Each number is 128 + 24 x the weight over its row's rms, rounded and kept within 0 to 255. Layers, rows and columns count from 0. Numbers have three digits each. The size before them is the row's rms in percent of the matrix's.

# q: layer 8 attention query, 128x160, rms 0.216, rows 0-63, columns 80-159
# k: layer 8 attention key, 128x160, rms 0.213, rows 0-63, columns 80-159
# v: layer 8 attention value, 128x160, rms 0.21, rows 0-17, columns 80-159
# o: layer 8 attention output (transposed), 128x160, rms 0.183, rows 0-16, columns 80-159
q0 109:088137093171101151136107125125142109136105094128122122180117111104106127142162112165180136146112131195176134131169158144109137105147125144117126124134154124072136156112142116178123107133153120152158130122121135128135147128147146113114141111
k0 107:157102112117152142114097151106142146110154093086166102143125125150090161129115152090154098104110131150093151119149120138112149149097128110124099151137103103176111114149118162128212119146109101116124147136171112123099140182141141132089126127
q1 095:128089161149142124112121133105095109109105106138122170121134149133130072097144128120158117133120079157170150151100135085136111127141127165153182129109112165123144096072102083132149143106135111144107163140159184121108140130116132104137110124
k1 097:099125120130115137147123127108117105091103136159140089127144073117152156170116155120166151150136157176093129110100099127140120090136126121080090135119120122160106152104125117118097162122117120108166111133096147161202168152097138121058117102
q2 107:113111142142089114120057099144123160150174116139155111162139138132146138150123143165162164146121133135128118103140162167118140121168138130069102103135109133119110133114123137132117124129172102148146152124142121142101120089152133106119115091
k2 107:117079140122120139111109145165138125161147122136133115045167144066131131091150143148133088091119095130129129145159135141150131128136158123133150137131128089136129127133165137098099115159106103154101121143131128133114108124081113113141126155
q3 098:148138150087121097111111108097140117101126179164149170125138064090108133087110148077119146166136122145167128146116111113120108110112121136135140090142172139145133089115101118074155108134129158127113133122127111156133118154149140116115125166
k3 096:094100162121109102123128140151128181148098143122112127149120186128116137126163138107187112157120105086137110151191172190130140142136163122119104165122114179118117132137125151151148140124149109115118150142119114122132084129118140091125156091
q4 086:099129190123161139136164126105141129159122103130145137115109144170142116143125132098080135118150108103138161141127099145123115174111118124111161155110103156147159147161149135148119122168151127097058197151116101138096132117123155095141165146
k4 097:114089161152109137119142079141147155125139161120180136123091105092067118136153141107124162102115132124125108130095153137144119109168113149115144150112146120132121125116112137123103152149175091144135097133140106150070133141119122150149124134
q5 103:106096138103130114140121100153120127137112134143116081123151104098182205131106141144146175138092156139138171117158115143134120140111089096136149134176144106119123146134094143124144118160093139153120119136148076135109129141139142106115089148
k5 097:133135118143146138165150129110079149134115137099147148144159153139100119139134119107115097103129133129046095121127099157167149095101151099127111121108148143103101100151178131154138131134124134126090161104116146144120102067130141146152122120
q6 097:145112155136141099156111130161140151080164127112136126142043102131097144115106130144101146142134118117125115118148109206088157111124128132137104151117092137106111156146108164135131155112144082117123133096137123173127122111090115141145153147
k6 102:101156146133111213119157113142128130112130146159177112104112104076129141120103103110173110086099106150134109142091098120142147136112115154137128120077128111166162148133129143159147127112097156112144105119138126130152159075107125117134178142
q7 101:124082119127142083121167147088124100137152100107140121143157106124113079135169119121140131101156177118117115120108120139148180132180111089088104148128134108110121150128121133132144122109111135107107121146139098124108175142135145112136098100
k7 092:126091135131087147083117123103111123089126101101139126139122097141095149155106093130158120079110122115153104128124109089108110170080074097102158110108126141137144127155118142108141145139138132128140118148125120151136072100145117099129172151
q8 094:125129104102155135095152152132156118152100126147121150150117171140128102100152110126139100110129072089094130148070108157140149145096134144122124131095103132124160129118109193154112133135127111172152131128139115144117162111125117127143150114
k8 097:109092145129111114109176074104150115146141089125131144108094123158081125144115121104116134140171153134110154126162121115103079142135128120143160164118131113180127176106134137163089125151122163087106093148136187108109124128106124130103138094
q9 106:153090096105127163167099103131169073105118168096132096154152158161150137131128165161178132174112120114117142105115147133104111116147132128110079138152133115115121087143147093112093127108157144127116121128136092121126132131159091132156122158
k9 104:123067077149159113134119118146107149142134171093145135107129157093115114083127130136121085118164143169080148137160105105140126121131156136167133149132113096112138114107120144105157111164093106138118118137147134107119112129146106152144143163
q10 119:134119128130143106178099120110144143098158109108088157173103143114103157107166085121138139088156088104134127129158100140119097112117138111097147100160130163140143130149134112165146139132146129152124119138147130140135118094110133157189147140
k10 115:107167159144186101146108094135152102119171152128149119118169132133136156148149155189126131131161141117137124113111119152198157110135108121123148172096106118131142127129060144153105145157140100132152140118103117121171097118159110097090125131
q11 092:163105103121082130093114115098145110111091132160114091151118124167122089134140100126084115123124097114132127150064107125121110172115128151122162127155119161053124113143161102137100105131149098111147146177122150107113076108184158151159129114
k11 082:123078160097129107102127144157146119136123116108127155138145126115123102099100154079148137096154088158174093120137120096151110111107144138111103108145114091114161128162110122145111124156156132156106128117153134128098112163120115145102149101
q12 096:142091095117125105146144112100120146114138154159101093103151199092178083150130112144121127113121137184126138184162132119105112162093145126124129138109132120154119141099127112074123110147163139123150171163120116126137127153140127133062122142
k12 108:125183135087130099160110121141144151091112108097159148136137086130155112136109080108151108119103133117123158139138168122131140134108156131169135108098148164117174136150089135155157087138117092104122131124146152176080098117135176157125080143
q13 108:097124088120121117152175112150089117156144129099164093121122116150145152116115159116120095124124111122155137119112087147101111132210107124147129101158144121110126120136104140152122140119126113137118118118156140103135115160112112141138141124
k13 108:142072146141122140153102119100157135093124113089123068113138142124182102189145141101130106144128153137106117157149140149156116126129171082135130144098104154107107154113093159135170128117113108128121146142116118109135121120138168127160140120
q14 100:115129145137182119111071125161109111164135152125135134116138101084140130139164169156128124167125119188145112116119150112146138148109098095143145131125143152143142165162098108121123092100151149108110111163126113133157137142174126114164097128
k14 096:154098103150107067121124111125126127097131132097149105117122129118161132141128100109109097110153156151142150138110151141105107131120151115132162172154101160156126125162100163111125120139149131115135154095170123143085133142151091129111105110
q15 087:107141110134150127102079153142154174140123120075149107077141097110114175191090155093118144152146133153151132165121164144144164144123165100118112122104141135103122133115120133098150136131133171132100115099128153138124127103083106115148135149
k15 097:108129129122166109122127132128109131123190110136096164145095154153133102154092140152112173107118132101165095134096170113108100129179112150154091161131142115119150138150158147076130135107140089125107131153126132102123134178105188161101119075
q16 093:121133160124111119120109112127139113157153130163137110149097133124084173151123122147109117142170140165116127111131105136121118080172149156134127141108177132082093145194136149152155112131125133155114145073157112141114104122101169108142134127
k16 100:110120175150106161086126129114200130189096150129125107144111158143177126150152132110147143109116108133142104143138151141088148136148122134128101147105145142146178095095113118114146139075090106122138161134095146149117113106108138118167170116
q17 099:135120150148145145126123162173161155080158156136104108112098093085128090128087142138142122183106128104086145167153135176140119127137150115130094103154145164130128106106146140128065129151131123141081130120102139144098143067113125163158121144
k17 098:105125109145132158102102107093098139137143102122164132106107115138143137165115116145144105167085126122135121118150097185132145112099165126126174164093116159136121129139134136122120119143171152112135098123101178145139100108116132138106112181
q18 109:097091124095107131058116116128163131165068188114177107127120069127128123122107128132144159134125144154117115154077126144148150170129171122107138160070150103145115130157109134080139135103118114136154095143113124136116154091129124104125138120
k18 105:112128166092143134121124106128116099121156103143133119147104111149138109132161175099117166107139118146115111095103152084114132110126101078127163131141132093130154147157103152084190135153150189106088128161120133129135152136102111124106148095
q19 103:144115162153097118123185142108178126162138143139136136103122110095146080102125125099155157095098135116113135134135129139082114109114083136140100117148114138099160140128099106110111094113144155140095126140157111130127121154095118194158065118
k19 111:112168167143142106097099121109115114126116104151088110101170114157146122110101136180131121145146148139150149159099164113102150174113147156147154128123119166132110130147095100138109135082115102168162113111122116123159136126148142085103139130
q20 106:160164138125108154102171129117132112092104149118143106139168134119081108096114143127112115154102132147143167153119088105112130096159131123066123143141106133130107126162142116161135161118106087092106150155140108135140118096097121138108139118
k20 107:133123133154136140127164153084126140159139132127131136131132134145106154105147120150110077150107128123088101095139127090161125114121152140142102132185127123132138169100109122159178146106101104136100138151139122128139127122111120150131128099
q21 110:109126095143130136105187120157114130086148145125123126138147144156148163130101124104135146097138110127143146088089141142142127158101097142131099176129082153111149125167141141165097118181082139138138114129099124129161107144125132117147168122
k21 104:120114114123141128151129106120141135146124152125119133141147098130096127132119158150128094138124148110128125104117085132138117117120133130119159091103129131126138100167133093078116140148142114076177100102143092134142109123133101122161163079
q22 093:107105140097170116113133125170148117115120132115081134146124108148096114103135147109127130145112180139127122123120147153109164144141153096162135204134116159142081126135148109110120113128127117131119090207129110131084090138122117172134112119
k22 098:161106107149127156122114140126160136126108156160163086138115124090158111120107122099161093153048162109124146118160125114102116137076124125110110129151149116128088121116096126146158135125116147184147130142150120100128136137110108120114143148
q23 094:124136168128131131150143121105116133169133121150101101139128103140148106152106135094114110127160143133153151132127159165098174141146136121141126175146134086178143093101130136085092160125147118104098160135094086175114105114110147187116116133
k23 102:092144144134178129157169144149157153109123136110145121159150165139095092150130118152151108130136157097144145149077161144081159126127136112146155156104150110130138104093100106076116100140149102110100127153129157140133157140178131123126127114
q24 103:117105130158146080161100097118109082147109122144152105099148087115122099164129149123111129103125115133135146156120106095118113130159113133147135130121155098141132163141147084129174142161109135124101154109125116103132122127141116127104154122
k24 109:115130149125174107155110095112161130162112107128100155131101140105105117147144165129118122147130102140099083138132110096102120145142129114163147122112155139101107167150086133140196127122155096116143137118090137168111128129131120127132087168
q25 109:116167102094115092161167164086122131100118120155137158115087157079156135082155128145126150132151195135109126132110116154128107112103155134125127162124124131134111095116160128106155172127133139168115141172142109116158129095145130132146113135
k25 103:126159138165154132109104112108098133124141114126153151143091071162116141122122143155110083169125154087125179075146160169080109138125133103117150176166161111136134127136165124144134108159117149117091115112136095110097107183133085071042139146
q26 099:103092126136133133087102115172146111084129175158093103131133126099093126123130142164136131136137134122180101135113137141163128147133130140105106088121153130132141109091151127123126171084094125127108113112145087150129102096131103162115173136
k26 106:085090114138151167099147106131172117099125133132076115116138115121130151065080163100162143131126150140138140107154148084164177153114136155122166091126140152114122108131110116172119132129171157088091156131152135133153123079138097124107132155
q27 091:140157115184132112127111118153112102174106145148154089132132132134103133140148116157079122103106086152121127114125138163069131120109140143100127151122106101144132147109137089123103115091108167076112136093156152111152129118170130127142126122
k27 098:118153159110087123125136126123139086134130161137114152147140091159093130129138129125079130063147130149130095118108105059157142129138162158136137107131169140118132115162095113147139107146117088124135124142108123085083101168134195104099129128
q28 103:110102175152077124110077094166158157117081103117144147123104123111142075116120102116130094110139172182138138117087120100121120109121141135184130132120117127124159155134135112116116135167116179146127124104140143127128179119135098163146111161
k28 099:135160126125089128128063119128106122135116159136145096114119102064113116158127113117125092160122148131122129139127109119116098121115146125106107105144139149112117143106129113113144148104139122131103165121089132105153131132127144146131154127
q29 107:156150110122124139125133134115128122147111090093113100110126128165126094116142156136190151128111135081077121115137117137105117138159111130151120114105111159157137085123121104138081143140120133097122154152108131130158126083162118109140149139
k29 101:115129140122114121126124113135099138140133125092123128178171146095120139159156134132100118123139109083112095088104080144165145126096119135142193093128144148113126131125159158134087154135099122140097121095105129091137091145127123163131146115
q30 099:144121125143126148121114138165121092119129140120109124126103103094111149153148085128150152135150140120103161114142078134123162127119091114127114151106153129186126119151148120172153096134143153099125136129177114148165159116156176148124163134
k30 105:148161078196156120135097129123176157127159165087126061099159165097136116108139116098121165114106109106127125162096125129150138124177129118141127107120127116162082108136096103168122146143082142145128128135142112105105099144138135155105133094
q31 108:157134098087129133139118092091147165087090116095148168142154183145111155096131133119137151084180107104134100117140104110162110118178110129158154138140124154159138130146130153129124120142123121156123153150141092157120141125101146126135096142
k31 109:155166118093150126161141178089140132102161154085138116137148123113134093143131115123104148118132145156164157147120120113097094133095117123134117149136102171107172104133133149141150132132107100142090116151186151135168092108149135146126116119
q32 100:133131105111150155147132115131112142139121165087077086117135123156143118131130201125114094123115111202148119142078144121137119127123139128156097143123126162113100121077128132156082131126143119100099118088109145143121087133131089162143101139
k32 101:083095117120140147109125092139145136132150145135118145156100094107148126127119152124145118097154113114132141071139094134126082096134131117167125143162120156088130111090083129165119146125109136143136157111139140083124107080137113121119159167
q33 109:170125147181137106080091121156090113135138148140113110123100096154139117120149113134089120203121096130134058104147131161114109130110113064100112112113127131091142101132136143128143143139129158162149141130170146096121142140095129145153122103
k33 105:126143112127145137120134128115123116108146138141151110142157137151165148095149052141110121166126089160179119097138123151139102148129129156107138136151144070095153131130093184139072135100131153131129110123097103143140138108103122123117113087
q34 105:118135130101100128141125125109154086141142136175128133149145156140137117116133131143092168136164126108129136140142113116096100125108106140134129113095097092150122130085145156130140175091136127107187133121163103137140115112113149116120110153
k34 101:117159157140168107113124139096126108136065138149132149112093131140121125090135086132085147119100096160109131111118139109098132136132128134138143130057155107130124140079113135128076137110145140121126134093133145175145148142130152135141141112
q35 103:099116120102071134131116148118120105128095125105148082109122125161121141134149143111158097114104150124108128140113151134127080155121131138128131076092124119130120115132149151097147123130120154076089102122172127106172130157096150132113135139
k35 106:130140152102110159112144128164126101109149188140135094148097121167156116106146118137085126135142084087115114162114157147114145109136056101117126109114157150117137128098157107117123143112145118160138152143105140171109102148066121103107140137
q36 100:082087138140127159157108092116132127134113123124134127095131100120167117183169132104143161139116141143102096142128123148126142119127133114124133119148135100199149098093159140082080129162121130153124098087118115102105123117147155104149095154
k36 092:151151089122100104108113144132136161140093128090107082100095158099122115166163125112137129110209130152137145110150148136128157133143166119127120085106158100099112112111131130102087129137152132066114124157122113135128173158145136110130110091
q37 110:097134113174144141165101127111129130099077111090119125128105165104138136116112136151079163091114130150143151111116146109176096109171169139147108117111098128141163104158131132129138122084149126090186152116135163140141156128155118101075139166
k37 110:170157166133084127143118133112122125125125093089080123111126104138132141117113136095114124105122151111134143141114145108151124121092079114130123130163132159141159135118087136120168129135129150055101101092146125118167160128111176140115161141
q38 102:119149114156135119084151078142141127143112149073157113118123152147130133159106161141112141112174159152117139099084155155148155131142155132123143161117120108140083093127104152133126103107135117115130140150149173140147087117053124101093148110
k38 097:101137144108099123101141123085150115143116133144145124127099154118128108144119155154125125118104148122130115105104113109138146156120111115157104128133124126120121143100131150140119120174146142124131108144123149133145139127081085115133142135
q39 101:152136146154208113097118110120140129133107138090137094152154138154120112100113144100153120091094118192144152110138127133135096102138123122138086112090137097126086126109097135126120131169155077176134100170104092144110119093118156145174139147
k39 097:141115123119162109094143123116103137146134125115158103180128099080123102136129097173145078116125153176121102139106111135135137143123084129129160184110113101117145134077110119141113144100099136147139176149128117062156182076152137164133152161
q40 105:115084129101138159082113130132110122154120101117129141136170094114100130123114111103158096099102123131151142115102133117134113079129125132063147162101105122121123140113131127112142103151173146114134156115117128133113148124150127165168105114
k40 110:107114161128168121178105140135063173132144100157102126120119108125126140139126151099135108110144139100123102152092106108093088118154128110125145111154129148098130156152157141126099178126192142113102160125128085148119138076138132129128163126
q41 105:111152104139153123127130120097147152157133136143120152180146149140129147138115116131117121160210087164134110124094113132149159154094128109103133119154155098112147095130119135116175113152092149098115109152151163116112117094170132134133083095
k41 110:112123087111151128149162152117157135116100112122150150116095135121143137165096137130081175125144103167134132134123134156149061162122115163139121076122082085142139111087131087134129135103165155105140117138138169174099111173083134115092115123
q42 106:149129090109157078124091106097154111128126093119126102131093147165112135139145115129118155139133124126093158137125167101115157158103079173159157171102115118116140132139111135125125143156127153139070167156178162137110147133122137108104143121
k42 103:122101127113132104139123143115132136128087156124141120124103120168084161176121143152166108125080111144104138111098137105118182124130118158088123088152144130146133091144188152133087136123132143123139119128159153149121121132098145129096135141
q43 097:109151104125148118107150144111109174158155144133110156107135108155142129119118146142104127166104119160122149117139117144085127087122111139117092136106116153095125147125119177088111163103131123167116117162114086127159111152155140146079130122
k43 106:116096115078121115172116153113111122114130113128135120177108081098132140111093134117149115123163087120129141135161133113123171131134131113147117128138144124178121170129140103141141158135092123186132152099097135113096096157132111112118163142
q44 108:129142150102116114131128120154113124134141108197148126132143139136097175181150097086133109129130124128108103126139100138106137134121127123099111120160163127142106117114106126127114143134095110104160096172113133104132144114151114114117130160
k44 106:104165170163138161124150140135147102169123148100152115167142128147142078128124106153115162158102131113131132161123122134092143115140131122119101095116141141169119135162180119159150088095120136089157083108119136128159111130128116128168127139
q45 109:102161127118112153134129168057147136157108100124150122123127086179164129089148135149127126176126160160125097108101111115119161149079116099132120117113127127140151138136110119127125121140104097125117145126129112173162158165130107111147146126
k45 109:133099158163114158164134089154085079151171091118114136151160089123099125141158164140084159117149133135148137121111146155112124149160096120096135160128155122148161123126107143176116134118157104179171105119124112089144131101109135135118103098
q46 104:118132139117117153155183166167129109079157148102164161116128102130126153171113113107115129127156115141102121127126151101113151095125105152126138114129168106162137087146145102086185140152128086098114111174121127079108123094120104111125139082
k46 106:149129098089150109106127100149104125104110123111122119106105107137119151151139145139103147158098108142163104128159111103127118104150170138125119107105134118149100076093133120115139118121124088105169168177130086136079111141125095125165149152
q47 107:104162168127112126103153126123093112129132130107138097129105107140168088109118169147102106122145149146133113126098094141117087140115120103105159078211136157126138078160145113123120151107124151104141142138163103109122149132152158112090094117
k47 105:115174084133130158113133152117141123092142164132087126138149111167131139171150159128135121123132118137104137150119125146112125130123111129096098164111101080090137112166109117127105086139141087116117100117123113119122081171160114102118152104
q48 102:147157098146109140131114173147118098149142124076092118063129114095103124143135133137125109147154144102118110127166123119106122137092107135117151135132146112132114125097121132113119137148120137126117094098142128163111158093133141110085146160
k48 099:183168121155169149098164093111135116117131123121148111106121110100120126140130114158150134121086120099108126111129123091121149087163118118128142106128133120112164145188088111084115181114127135139103161109114144100114126100084149142093142137
q49 107:130109128161121139093128142146128157160098164133128123120121107117152127077168099144122120073147159124090173134148105148118124141172107136132190133130112179110141120118110143101103198138127113098139088094125110140125119158121132141082158101
k49 106:150151172105107145163136141073149121096168095136129105159103170113110142128134138115139154145115119068117131124113107136114103147146127103143131159153141197166188116150113120155084118151133113112096144104083151146120127170130099129093117127
q50 101:127150146136130085123138118150112174103162110134166123141098080149116115121176141156103135109150126115158101131159081137165161135102123110145102124140094113136119091118096138126126105146130112109102137106097095176098147179172118075109142183
k50 108:084133139148117128174138124127152149159128087119132129103142107108088135163097094106160132096112099112140132172150137122125128197142129128092153181154147155105132112129136146144125159097138083104122101135132080121136152137145087123136082129
q51 103:104088134147158147154109126105099177132100161122133119096123146072140134103133171130121107124107121105104123126141152104135144118097138075131158122140170149129102089089176159146144121089135110148172136131104120118125122093079127129169112127
k51 104:117126112144120075144142100054118116126109114128126188091133124102154107095126135149136119192135128084133152118156176145149114137117112120140136170129166155136136084163121122102145116151138123096129163124133162109144101134129118087160099097
q52 102:128121087113111100156137127121139112133131121129159093154154154138133140119142099154112113136154152128143134106129159083130104119128094152142119122134088138140140109130141131140116106137129131139143112110166155142142163103121139127149111093
k52 097:106131131164184099160139113124107136098133162125101124132138102165154080168121065105133101123137131031087130145137129113173118142146138141153094080145128120140142125102131171154133120171161086133119129115161140118106134132114161149160120136
q53 110:134112109154189121131140128141161148139125163190151128104148139160127146157151119147124126111147100123105088140123123097143083144158159127128152109105077135175077110132128099134140179129092112148123111152110131140122153121140099146149116118
k53 104:155124153099110149108115137132096099140114177057113130151097122130111097116093130143130121118123091140143073117094112143128123146126124100154104116089170155166115112133136132151107087140139156097100092110126137169150109104090116117133105144
q54 105:152152114146149158117099108140120158108079188071144132128104139096115142151146119094114187163094096152142174090142140101171110075115127105123174153128137106076145126111119140141136104143107133133135142133085173091143125134143162085121117127
k54 103:115119095109156134143134119119155124124129154103138146170126129192131160142134105111168156122129142136132154175111109112144116118112131104138078124129095093116139124125093096118102111107074108121127172166114129086134083136106083185144148107
q55 105:110114146175095178144146108137108138148151078134123081098130145117148146129147100096138146142128161142137141141169125141184112116146145099115134153121181110097124141116146120122117143133114102119076114158136100103127143136137137121110158165
k55 106:126106125119153138093138118113158112134184155111142171152159147099111163086105148133105085090066117165108132133188113148120144137125121131120117146145155088178102111127141115113084108164136128127087166131130130143139142102138159134133146118
q56 104:133113140110158152153099151115127122114157126142123122133143151110130081112127158084173158088116138182161143104124149094134160168167084129103125170135133134117130094105136159109147109126124114118113121128095135098123084117139154186149164125
k56 102:096154193136158128158139132150129105139133114097145150121105118112132085080131134106159087166161096084196135121105137102099133061122122112160146143106051103145135152156127101133115064154146123139141109121150159138119129128124130150146108140
q57 102:076115109128139086161107105117141112148111152094155117109103134165126173174106135134076082127173162103141154123101098132135114131148095064143118140138122142173126111099134138130152124167137101148100135162094144147135159125133155160097125146
k57 098:112153084115141146122110121058103111108139150080108128108124103099082146132135130131079118144104096107113124158137149146087132113135145136151150139153147117126102128107132156086149160194135115121137110096148124148080149151141132142119137162
q58 111:164154117149127131138144152115177129124111116128104127164159099128151131125138136147101117113091131108120099122146153113146136135090177164081113126132158110133105130096093122108145139159114129135177138124117166130124164113063165112143138136
k58 108:098099148142108127129143143142097093133131103170129098121119119110135106125107136149137175159161135126112161106159092142095129148118109108095130118139143103175139075159182113138134129102122100118145142165092135116113121120126155143142112125
q59 112:121083087131151103162139119115127134170152166129134128140113121137163147122110130104131154114125095088088164128139110153146169130077148143133167149116126104114107157097094119096148171149155111148100117140146123129099133098133139156129089083
k59 110:120134127104160134150156116099124144145129101135151117075130147128172117200090159146126126142143100141175137141116123121155168095133148118109151146116161124144120097115166096074098104131109149106093154143088135115121119135164085110101095128
q60 102:141100143128117150185110087097137139129116136169085119117126173180124089112117138156130110106148140083126143123146145158081104124105097130128156149114144092158134126142141096093152105154123084134131140156148118120147143158137124141121130126
k60 097:160147116083149159126166092125126110161104123177164159125141135090109089140124091137122114126103150128112169108136122144187099152145140110126143129103152135133122077094114154090100138113097163120132162097138148131110085099113115108128167126
q61 111:109117143116168127142144149119120101170123146108149060082138136134104117145126144137186162129109089087170149137154110122075143109086105103111157122148116127130109123133166155124129160125104133107137108157102137119132133118150138146192104147
k61 108:138101115148161110110169139123134106117121143109140139145105093123124096114141156143125151127111141165137087111138167096107128094137149134153155135191100121122144146134119138081127090119109123106139108089095132115156112146109148094117124131
q62 110:135120105098129139131142143150160146119148124136107106093115097136110108106147152151139130155162150136125141132114113124103113110134125100133107124180106103114147113124103094132173115097128136092159137137134145125158101123086153130135146136
k62 105:139091121132134128125128125110112133115116158173100114093126125084131112167157144193139149154151135120137096145115109094144102139100120130092165150110118123127118112159099136128177096164108138125112151094132100140124133176102140164146134112
q63 106:149109181122107108126156159142118167124143110141139117127121142144156140116120092123126129157135137133168151134118135075131088113144125092129152130124113136103092126143074167132144124102152096141093101175126139158164121137100139113142123144
k63 103:145091132155128148122112103147118122122149132121172124119110117129150145144091112105168138087106107149129121142124148147161123097161103073126133127133129119125086168142142127062131144128088124122094158138169156142121127139098143104134161129
v0 105:172132173112163139126157130139111152158112162134146123097121129132161136138155138087191124136097137110147190134160101168145129124121095095145131152154130145085088160156107117117092139093084117143135130140062117136083102149131117134115120124
o0 113:112116098102104055105109092109131103080131101123163119123096102134127121135147137154073110148132152095123133152100117138116094146160151168090116083087098129147178125125175125128113102106122136088134154117134154137110146149122156102069110153
v1 110:114159119106155105157078116157145084117132142166060132155117115143126135133122140133142127129100110126133136136120162150125146115164121132117102159112147110133144144165128149150135134116100091123132097118119109137086129097134174097131113096
o1 110:110114136151103103116159147148132174155135119153119133073132166129138128084100136106107109127138109114127147138144115116099120145115123136133141074151099175130157099177121142100101153088114082149142132154167148121142137140103128185159144175
v2 110:138141154153129160159135132143136075085133079114099159166175179135110152138106129070128119144128127170100129116122119120123188111138164190106129110126143138148112114132142158145129126138127151126154106153133151163160121129117153111148092077
o2 113:131131106131129093116112129138111190130120170123116120127064085130141107144119163142113150076129106126101138149130124132150099139096085120138139105084159125088125137139121138099151138137141102100104100148138114138117138124150122156156150121
v3 107:114136166136149147150132092123157131130138152140138133136103108109129153097116093152109130104130158103105157137159117139155113146117135098101122149142123159106153135184140106100105114159156108164130108161132157104116155115131145133131125146
o3 115:123145105115105140147115154099105120139110090126093149131185142153103108106122132095160136126133137176151108131095156113180164124127119175088111170121146125116143062123135102173126156140153146173166139082085125132131159131117145099124134127
v4 108:152126125124170132133175136145157055134121108120163082102160090131121124113113193144066127115128112149125154135130124108170121131105116137121149170088135143116118170157109125160143098100146143128152125152143141167123127085093128125132129133
o4 105:100137125131109133147080098164121158145154144091112134186121188127175141112126140137143171159128152100153135104137194121108130145148158172137083166154136136125109098105138135107138113119124087132092137179114142059122142130150159164126127122
v5 098:079113099091145165129160119094141121126128081184119152089099151132131150136142146156142173136124096147108102117154127130121090133129119127140144127166128100127108106148058123132166164157134130142097135098097143151072118151115125091094138132
o5 105:149110129113147100084108119129136103125129145070114129122106141143128115130123082093107110104125137135140102131115132106159176142097119112096159108161134121138160102112198110109113102138085150115089149134162140078153135107131123187146140137
v6 093:108123096081078148077138112136132083179106112188128144122108158103146097145145146138102112143148136150172153138121161088142117128086143125109140163127115154151119146093103117137165111133160162123093100128137139143137104143122136146101118118
o6 092:171100194166174090099125128118079138109140135121119110121124138107121094126139099131156168067100145076101073142149135119131158132165123120136140117146109121142127153097173145106134116122135124096108132133102122126112120133144126123110147143
v7 100:123141107175120140131173110128165136138153149100145114151084127135142123093106095119101160137131143105108132154091126159114130106099101072147099130123163133156149146102123124135135094126143172121108148144126124167107136136140147165127170160
o7 096:141130112141144125120149177120104140115091143147134140142148127117115076143111151158150094173126144137129155121136154108143146126115124162103157119146099135158109117100119114115137155113139104158140162122091111106127103158119144113174121092
v8 100:141160073104114124175109104076147109128138147146137149088126135115145140139107169124132127155144138158100126123126138120132149099167120140107137140163148133106152081118091124132136157110129171082107155093121114113040142126162172138163081126
o8 105:154109138124145122127133093134149128131059122094143123132111137124138094126139127122105116159107091146137145149150135129117130157123122145109111113108132129106125162111144150111098106130123096132157123129170090138154137150113170174119157164
v9 100:093126130150182109148161109137119147103136115162150116111108108138165095153129099097135120122140133132145105136138133101120104154128138080152131127097147141163098119150171115125119079162125091104093125130107106158123126169152180075146121106
o9 104:178104125167123126076147163117134109140094154126144095162138111138124142132140133201112158129125142112123192114117170167166109125146102120094097094148114139150165115125098127143096145076134170149149126118154100122126119095142101177113161154
v10 118:147106136124146122114149143135129120105135130138136107130086136174173172144110125117161121115072118147149103104148099160131117103130165135148104104103124143154148154123125132144152118127139133116113134169194140089146152172145149111116153102
o10 120:103106094126123132131123112120115153146105105105114154108134129167065150098153139118127160110154165101108123164126127156091117155125155080114134134131153119107174110107097106093125132117139157120130113142072122115124103139142125130156151138
v11 106:145163129133117121121140119104104154081137106149137152120137114112123112124128147112119095150118131106117161096123147108115105162101098114129144134153102118160142168080110131157135121143192140160129142158138126138102152105148150112177143127
o11 104:148098139164088170116141120149110106167128117104110120158100149123139141137127090105147159080161175141133136132155117163134119100127158087093122148122138122122075108118114105102108120100125137096078119135097098116135096151128153152117092128
v12 104:092088125102176109108135120162189132100143154140125158125121115147071141131153122117076134126128117139156163087111142145119092154136141124100131122155104139149105127074135125132101114145152113141142182111125103159145138122116121095112092128
o12 102:142140130131128178116115148060097110121121109095084108180153140113161108184078081168120128120171139094117100117104154142155141108113180086129109143094116131126131138136091099145138112094103117098124106115139108115148152138148109147122166143
v13 108:128166110117107133108145070111075135100134123132115127115127125149135170139136083117076089097107121143120113103154115133126102177113098150170076123128095131146173169131190104139131157140169142110137118142116177109136124074132126124141128114
o13 108:124129100141119161085147151139185170139171136113146099137140121090134127156129138126139118104106143126143105141123122197112097065112151114110144117146137133102119111140119105088116064107096108148091142115082142110152135135131134100143152170
v14 109:182130103162130077094139139183099145131108104106128168102116141105148171158121166140128130135132131113102111101110157137101134125138101107118122180113094098115137131112101106121127153128109144150150119088139138129160098153113103173146127125
o14 117:104138157112168144173123117146162140100118135115128122087115133109157138145135122138137123129152125101123129144129113141136094136140143105129140112147205127136122119161112163175167125134145080066122152159136119170133159145120132078145103103
v15 111:129077151141113114093156114146162098123053180122130123125140154119140121116139170142128150116142122123127137165111104131134117126157102139127157128096107132142159099109179122148110122159111106114145147134150125168127155154142096128150121170
o15 109:136172131102134120126095144125089149132166085115095124125112112112111090146109153103099112105102131124136128139094150120142098088096104154104105155111135105108116160135085155143167161132131127125154134083121110134117148105185137126081111109
v16 102:107115104167124146111088109136132107163151128066121146106107116075084132127057119085148105146125122134143143105113103123143103133092146118136143166090137137140159135121144109151120104091105180114170132144137124141107126126135089145076131140
o16 098:141111146140149129153169151145093181117127107174168126135125164136152102099164155155147141151113145080132144172116125115128152119132140127102118108136155123101091115119151163126112153144126139084089115138139137121125109121125166100164120107
v17 096:119157160093132144118115145141109121147133155142079130110126106116119138104171103148168130107117142101108109135144135165179190117186146136113103104136172145151134120071166118085144124138153109114105124185156145182158115120098087159150112142